config = dict(
    n_head=2,
    n_kv_head=2,
    d_mlp=320,
    rope_base=10000.0,
    init_std_o=0.0322,
    init_std_up=0.0322,
    beta2=0.95,
    schedule='cos',
    seq_len=256,
    steps=3913,
)
Each number is 500 + 25 x the weight over its row's rms, rounded and kept within 0 to 999. Layers, rows and columns count from 0. Numbers have three digits each. The size before them is the row's rms in percent of the matrix's.

# v: layer 5 attention value, 128x128, rms 0.216, rows 40-63, columns 0-127
# o: layer 5 attention output (transposed), 128x128, rms 0.202, rows 40-63, columns 0-127
# q: layer 5 attention query, 128x128, rms 0.165, rows 64, columns 0-127
v40 107:515505519492506477497455497517485495473510483525506511478531522534512506543441521509488471499455510511509510519465471500493473496503482480486490507497482521459482457513463507483507484536521452503430504512442518492518502516474514501502498481530474485519437520500494472498516527495511491507489453542510466532506523493453513515535482502494477569499531505531460503479492529487509455450466
o40 098:495495475520504525476557485529512515478499534480504500482503507553508463481504482471466484507502524486555456523472458512513483509542483486478531498532472518510486469497537510482483472495497471525509481488530476495465451493493526551485490560552495557516539506553494575513502527533499496497514494506512507489502530525490492526480527474472479517512499502493502494509522533512471542501497
v41 105:482503515510542541469451486512461539542514512469481483478457519521516493563505506511541489481464450507493503487422510482474481519453482491503472502515511467490492530513512524505490518503503519560465466469500500465536525517506471496470484477500502469491482498504509507487479500490527489541503525513482532521519501534513518488519525526466492463472490482526548505444507515489495477524524
o41 104:492514514508471485490505493511506500510517477555470519528518475455498513487503453441479499500530512502478445495523545499509460491506521490494516523483466506507473540464514472525487475509505471488494479516506515537523542498529471504474476511535525515489566436483495478503585518502487474523520470491508488462526525537550518493503488465503457501506531509473518505517489526519499503497486
v42 098:456491499488477566508518527509506511518487485516493490496452507445523476537482504502509526443472510514473474502549515500523500529541497497489517499480503464491512474493508456502564478460483479507504534538501515544459467540499472476484492530482490487502489508561528519492530532516520480527481532488498500513497510555489495525495510529511538476513500532508474517495514471542508446495512
o42 097:509525525483493458471533488488479532509488504489526490477495509471505541500506503472527524473511492543501506473501513540527499506503492535514443453523478478492472498520497479494512473476518477492497452504535552451434476470478507457503499433509494536503492483503519495447494457499528476497497454494498461463497486498506527475507485538514488482533519456521482527496480522495530462524485
v43 101:492511481523496554503465496499494470471480506467493487509521459492515562472528511487491490520477492477522493508484459528538530484450520528468534463516523487485460484531455470512508500499530531495503507488498500490517466487491558494531472500498484456492468499495479454458484488476485501525519502490481539503503475474533489534458512557515514530481493505500453539514515519513512481543449
o43 095:463511494512523465509492515530507495507496513508536491527447465482487515485453525502542509443492514470494494488503500547509527512534551498487520513498491481497496508442510497489500481488462548543483525504537514486482517483484492513467575550503492513473467508465492553498493535511464451501500527504482488516526460492464497476472485501518531485473496503464509524514472524543484498480467
v44 113:464532528461498480531503509537499487512521508492513520497491506506491482464480528519480535478450531493497480479530511508519479479432458529492500531523474532526529508482478493483482463516503497519489516491506471483522528456479524499508500457505481492551450509490460527506508559526504496517538451490507488529474501531539536546502509524480475519553533513529485526463502475510506473493471
o44 102:475489485498489483490493523491486482479512543477481497540549501496501514532478548506481448503494530528491445479502540546535475492514496513449485520525481498512515462506450505441509533444549520465504501482469468519468486542511547517483483524560507529518496539549531499480510497501496470491526501501508499516531481473490489497509537466497507514498522515473513525504501537511514499505484
v45 115:527518482489490477515437476504587516511478511516542512451504488506507487474499530520492539473451496514497503501545500524476488518496483478502445563512535504486472493517525536462457490484502484500496487548483482488494466494491489490533457487465514498498526508482431509498465508522480505521481514499508518489458506502510490506503497455495498511502475533493453541532514541509478509496518
o45 112:495501501512501514532500511484422494506577547462475484484530509495528509527498530498506471512536460527522495569506477492539492480526515497488526473512459524503512510493497456524502524511490543488487492519483462467502502487505538496503523503502522502520515534527469513509515503466512477489572514510477509507499503468476470491513500517508425475511534495509527495504486472500540540523492
v46 101:505571494499420487484467466484461476500507514526539485500523472514489504508508486542503453483503516549482475493477541568482526519489456479508529486488470506507519442495479479471468510509520463509481505488438492481483515476490483490486533479497495494504496470489486511494491514525477492482473484498497549504531489498516511544505464474449521494479491486470506497516550489506513518509533
o46 094:491431516459495522527527481484482491497493528460466504488470494514530474525503473491501482489501513506541489532526485552484513489497493477488518474504514522483511473497462501492509490474525488548479462468504478532533489523481535509577499459493480510508529499458483476485504552481497467507526502508522480483489506490459499509497541507518487499504534462456522520475435492515452524542514
v47 108:508487517534466547498498474496486514500485492487479514479443486505503501495493492450503489507470491503501492499477483528483471533462463503551498471505458489497518518522467512508518502469494502505481536505484540519518489489478507434502479496472517561452563535529501489502485520521509446527534489466459495504491523522505471459514503510553482445468469525476505463497518506486529506476519
o47 108:486493494500552497519502520502528507528496512537493489478497489466483445543508512527509550497529497508466499479523488486498455487550484491526484523500479509521471505519533513494524511557521492477486496474502538473502509520484471478491525479530545512492483448491484461495532524486538464492476526507466477491513537507529482471501531513496516482497541408490515476493500475506566493526509
v48 105:463474522488502500452522484477479496502452488519561466518534543485494457527501480526465484469523498502508566491504453538517478499515505492540479514482483509497497467484538491475524521494494518488484482511511542498548494504499519530544480509501489492472515478511511538492507480515485573471474520521469495479486485519498498481532521478530505528496480516507479522503490493473583481524532
o48 100:519490498520534566486485491496433493522495517503510478485476514513537508464483492481495517493505499547519499523535532460463544526512517478550473516485499483497536495524496522482510539461470459487459514485498489485513465494456502523528482481487524443463514518496509521526521532504498507453463517462535522481486485518511523479474491484521467558513458503536495489537520504520494504521509
v49 104:542509478475458487506496482495492474456493528485518493449524501491522499495479510494487492537520529507502499504485535504542498447550557488493491513493447457505495493469511500514451492534475510505457534518507506534497498490449524491481495420450503489469507493446507518523517519495476516502504454537506498458516509533472486490498476488503515486518470498550486528479484504464470498514514
o49 099:483510509483487535497510492487490520469462496479506481509518495531476488510567520536503466477482470492535486546500501493458552476482471501504543522560499474486520459495523474493469465528473498497491479504493505515491537519497507491559525460514494492475502513508494499445513487483537504477450504534490515456492526413472467513486508479484518509524491538507487508471470478513526505488487
v50 101:533446494478486471483454528548488531510503479494498516523535517523535531479517510521539480542514506528521522487480504537505502531495510475491494494502500489540495533495530470480530460439483485529475482513540504501480486516488503484497498512507501472529538475515476445517501527495484481526536507483464527532483514486515477480480534469542500441478535473450506495451540517519497484513522
o50 095:481480486510471490497501504452564469479492537530522517490461499461516469521517478484463533501479452523503460484499491488547465465484510499503481496503538574482462558490483526522494451502486519477484529518473490477484480527499490449511509520448537508473502540476496476520551510479486505529480490495478499478522511472512505538485542517498503482489476476519489514524499520517505525497496
v51 089:519512516512506481492493517476481517498478528514525498605550487500461531491474527505526492485437485512505520496455493516465540527503485509530513470480468486511527502494520475515532472535521479505489547463528518487459440513509476509489508521474458527469525515502468484519504507529537518549516517526522484493529537492496497533528502500499507501536497469516493471457511496518490481502495
o51 083:457441496495476505515500475556521518485539491541522482510455531511457501532523499533492519463490503534494484503489518499469464535492465531491485478514572511506488507488497479458494517463470478466486478491514510487478496493519488448521555559520460500518519499507505514519516528526482546544485520489537517502508524530512476518466503502506502473496486453507516501478460491494477471493514
v52 095:487442552518492479521463517489529518464483492481527461496502514480526449482505502536525456470530527460502469502507493496496524475512474480540503495512487491501466475478473471504536482515517482524503511481497499487528474515483548534475485512537479446462521512507491524491523490518449499492490480510489487514461481501487449505499544473466469464492510513545450474505504466507532547480483
o52 088:485525507467515560478476509561483499502446526498505450500555482515530524517483493493496504513489503514532533498540483498506517478527544472487490451469489484497509542543544533507513504508512489454490467486536467486484521506528499496507490543459486538492488533503540493470457517501477497530482508494542504484478483492528490517477491532488500516534490510469479532513475562489477500467495
v53 103:523473488499473436487495509433497519485492469470468507524523464498472452531493474553500505503518475531515519495538515483511514473489509482504509487440536446491444475505509500485505494471508521506543519456509492536525509492489540502527480525490530471522474467463510482514487483482495494509487521474510484503512492516468446523508516534494483534528465514496475497457510537476480519525536
o53 097:544524483531466508503499458521456489489484464508449509500506512479539533474509520513475460531531499474516483529477491492511559499503516485454473498521528527460537513471511534470475477528467516545494482517527498528476516496523489474524533495461511521517506488542535505497481492500462516483470540491543524501454478526504519453486477503508507459484480531487472495526519465514516488529534
v54 104:549474504529527532523505514487503456497540471515496490526518478486535539517483480483474481512543472499505501519489497537498532506488497516520434510504509515544498520458489432495515487480519510483491474523489460442488515518467483434508542526541521518492475464450485465471541507538505528481486525506541499540487502488515518509508472496488481502494485495467499509514501495514523450500501
o54 099:514516513554564458506508478506505476529486502485521510517492501489492479499512476523473507461490455515492511543481486506510445496461521483534480483448491500531496548434474528468514473489507513516474510495495516509509484466450532512482459470481493473499512543510502532485499527481465565529478513512511498543495496504482519518537539490512503539525504480467522498515511488535462471501485
v55 103:490505446471503508557522522556511500510486461484491507482468505489530495490511477482519507539516462503537525500477523511499506494461508509493508500547481489484468497467506480480467500559556514498451499547535521495498490509516460481474503533462479489507519513500479512519473469516482502506481525521457520473481470476515463528487524573496506477485469527504510528460534529500481544516496
o55 099:476529497555470513483483463479543487499515508512530487535496479503502521508486526489482507482474493510440488479466500504492480480471474489492549508470492516510523527517479495467487486488519535491533475518499500479530501474509459510494513498496514503525474428502452477445511571567573501458504518475509531474506497457491498489512496505507488484494496538496505508513461503531529531502505
v56 115:476491467485523501504523517494498522533507475469514514519477516512454456490507503510516488487478476503515485514524541482459527518475496519525515457559459483511494524516479479524487521481522485571498517497485511543509505519521558470476540474486493507421461495484540487451499500498526502473513488500523500510509489537514456507508516513517541472488524453479503530529525532533525481511495
o56 105:475502467495507502450531468513547532497503537549500494481525480480541497462515471514498477450456472493463497522536499494491508495508503476485523525515487535501472481496486495496530551505505458451484474534529488543459518486489478470482511498496503485512491442475530501474477512476459462520533469503530482478507470501506530468545497473536513464504518489511486517478501459543519484475502
v57 118:513477528495488498516555418534488512489474515490513473499497540494483515489490537508479521486523495538527525510488520467525511526532500526512528490494494443507497480487467484516549503484526473485526502508459488530511525499494495495532518490513486491447488477490531508467497521488489495473469490495502493495573536468507500476455510461464474529502497489467473481576526471515479488463508
o57 111:502449493483546507499523468527491503534483540491492497535464487527502493508520512493499487491490500493534532523488511537478513473511525535490503465528472472475506505468484506532503512518431473483477488512515481456511517527489510559495510504460538509462503478491528500546445503541491529484471523463502464490461465498516542464490474512474544486515471470509512514436521483489495484484501
v58 116:504508494452556489517508472501445520456484525498514517476526512478464508484499484523505482542522467502520449486501519501480506469518498477444500502484479506524471476495483476475460501471485555480519519443521488490455505497446498494469479487488524556503462494481502509496474529510518530471522465499515505546486473523498478526519505492473458536518514466517488485543508495472514535483474
o58 107:532456490503513497464482478494553475452492455494505495502454510496482505505469519491438481488495473471519542526473473483510535551556474522477518497471495491447533479478497508499486504455486466509504521530495486542508494511531533508450520542485504510515501523500557471483522520479462468501482511530514501521488512471522474501486492482501502514524527539485491511480471470530474471510530
v59 104:425538510496489483484492497472479494508491485442496454487521455499516493491511510512499501504462471488492516502520493481498469498520482494521490487484467522535519513509498530507530455512549532529488518486487533527488497506501451488481511513502502528480516545450473530541515482467433529540528516517494534497531491475489440480494491481532515493475513498489492502465476493555536532478470
o59 100:503454524473497507521497516494451493525508525497503487504497474517468491463485538509486511507480557511471531497503503471494508508478473494492517512498498479457455498503501455479491486502507556487459517513526525510501492486506507461508486523533455517479537573459464458514531503497536493496493504516549530469564490515535537531495510509486506465482490487508490581471480487504510483503508
v60 097:504474541474512474503537459490493477484511504507488507513471519509510506477511456513483479497534506499491509488473498506533511544537454494462535520505568566502481519473527522521535570474526493534511514542501525520533513468524480502494492490498480527439497542480510485526515528492495531512528522506555520470494511481510472503513502490453480468496519548471491483511508462507479519507512
o60 103:498455521506510520462481468475454573478486487522540476506482488512527477487482524498516480491490500515508555504533514513486528474504521499516555545490474501514460491473501518482481517489517492533533449493496495445547509531498489527528481470448502485515529523495498433524451446488483489523496534504508495500515514513529492526506496516456513503519497450494502498499511511515506512535481
v61 108:488527544467474454518481515499517517491515504480490532512493475469535491488510483488531533486465520501504474487500494545440503498551566503533492506486511493550513525508486488549493478514500522547486480478502511498519493493510505465481504559479482538480496480483515501493491483472454495545493543549464517533528522520501530461487529498555479485504495531506483555497479503482522499524502
o61 105:515517504501487464491486514507491494506480526497468516477544451493511543462517524495479544463473538497484482486520476442503469480476489533492462458516484496555480498466500499482496506527540547483501493473518508525511458502492511469523576475521521464516510514438517511471540518471503502501467513495524517495512500491512510517480495495467503462501490536529516538475521446478527513510488
v62 100:478503477504494487527499474509470480503498484532478515500486465536481472536496478496506477545546478505472529488520496503494485541482472462506550494476425483487483525489513518492505547447482535536498468504468508533463492478520485520520535468513513506502490528513471543499476515499506442525518457499538531505502506544498532528503526512532496459467470529481530517482507503548485497503473
o62 097:506501532488529538475517515508569507473522491529476511492495507517522456520497538496504537512481498500508492499496525478485476491518481492460515517541521500449517534515537526476473468498526509532488462487477478506479499492453470526539475527496492513483528461486477499498511413499487478502559531494463514467532507495525526508503513484511504515497526457471459514517523480505544506538538
v63 103:480504487528476544445536451493561505493483460486523501461525554487498553459483493523500505492515505536491499524514490490495479473501526470487551522480532522498533483517514515494545496537534489509546466476488504495482485504489503500508501500475527494485492503516472498482508517493499531460497494500502495505532487489467470563502551468498517485475510463526482530455466521480507485558473
o63 100:527490508495477503507499476477474478494495467511503554544477480491497494455467473485542481500499516526491525487490464556476527542513474456530513469513524487520460483484485454515511519514498494496473497501507482474494511504497516492525560497501505523478464578479520498496501523488493533498557450546526538485491472514499509501473459466484467523536472465472494485534514483478521513489481
q64 087:457500490486511461532460516529548515460482452506496501481531494519509503472472506496494479481523510506458484510502539525440482502486510506556557509510471490508496533522520485501461487457545477532499495533478527490506501534507522506474514538531546493499533481463517538490533470540516481500529478495530535531511531529552467497501529524517486513481521518471497483492518500533473494507506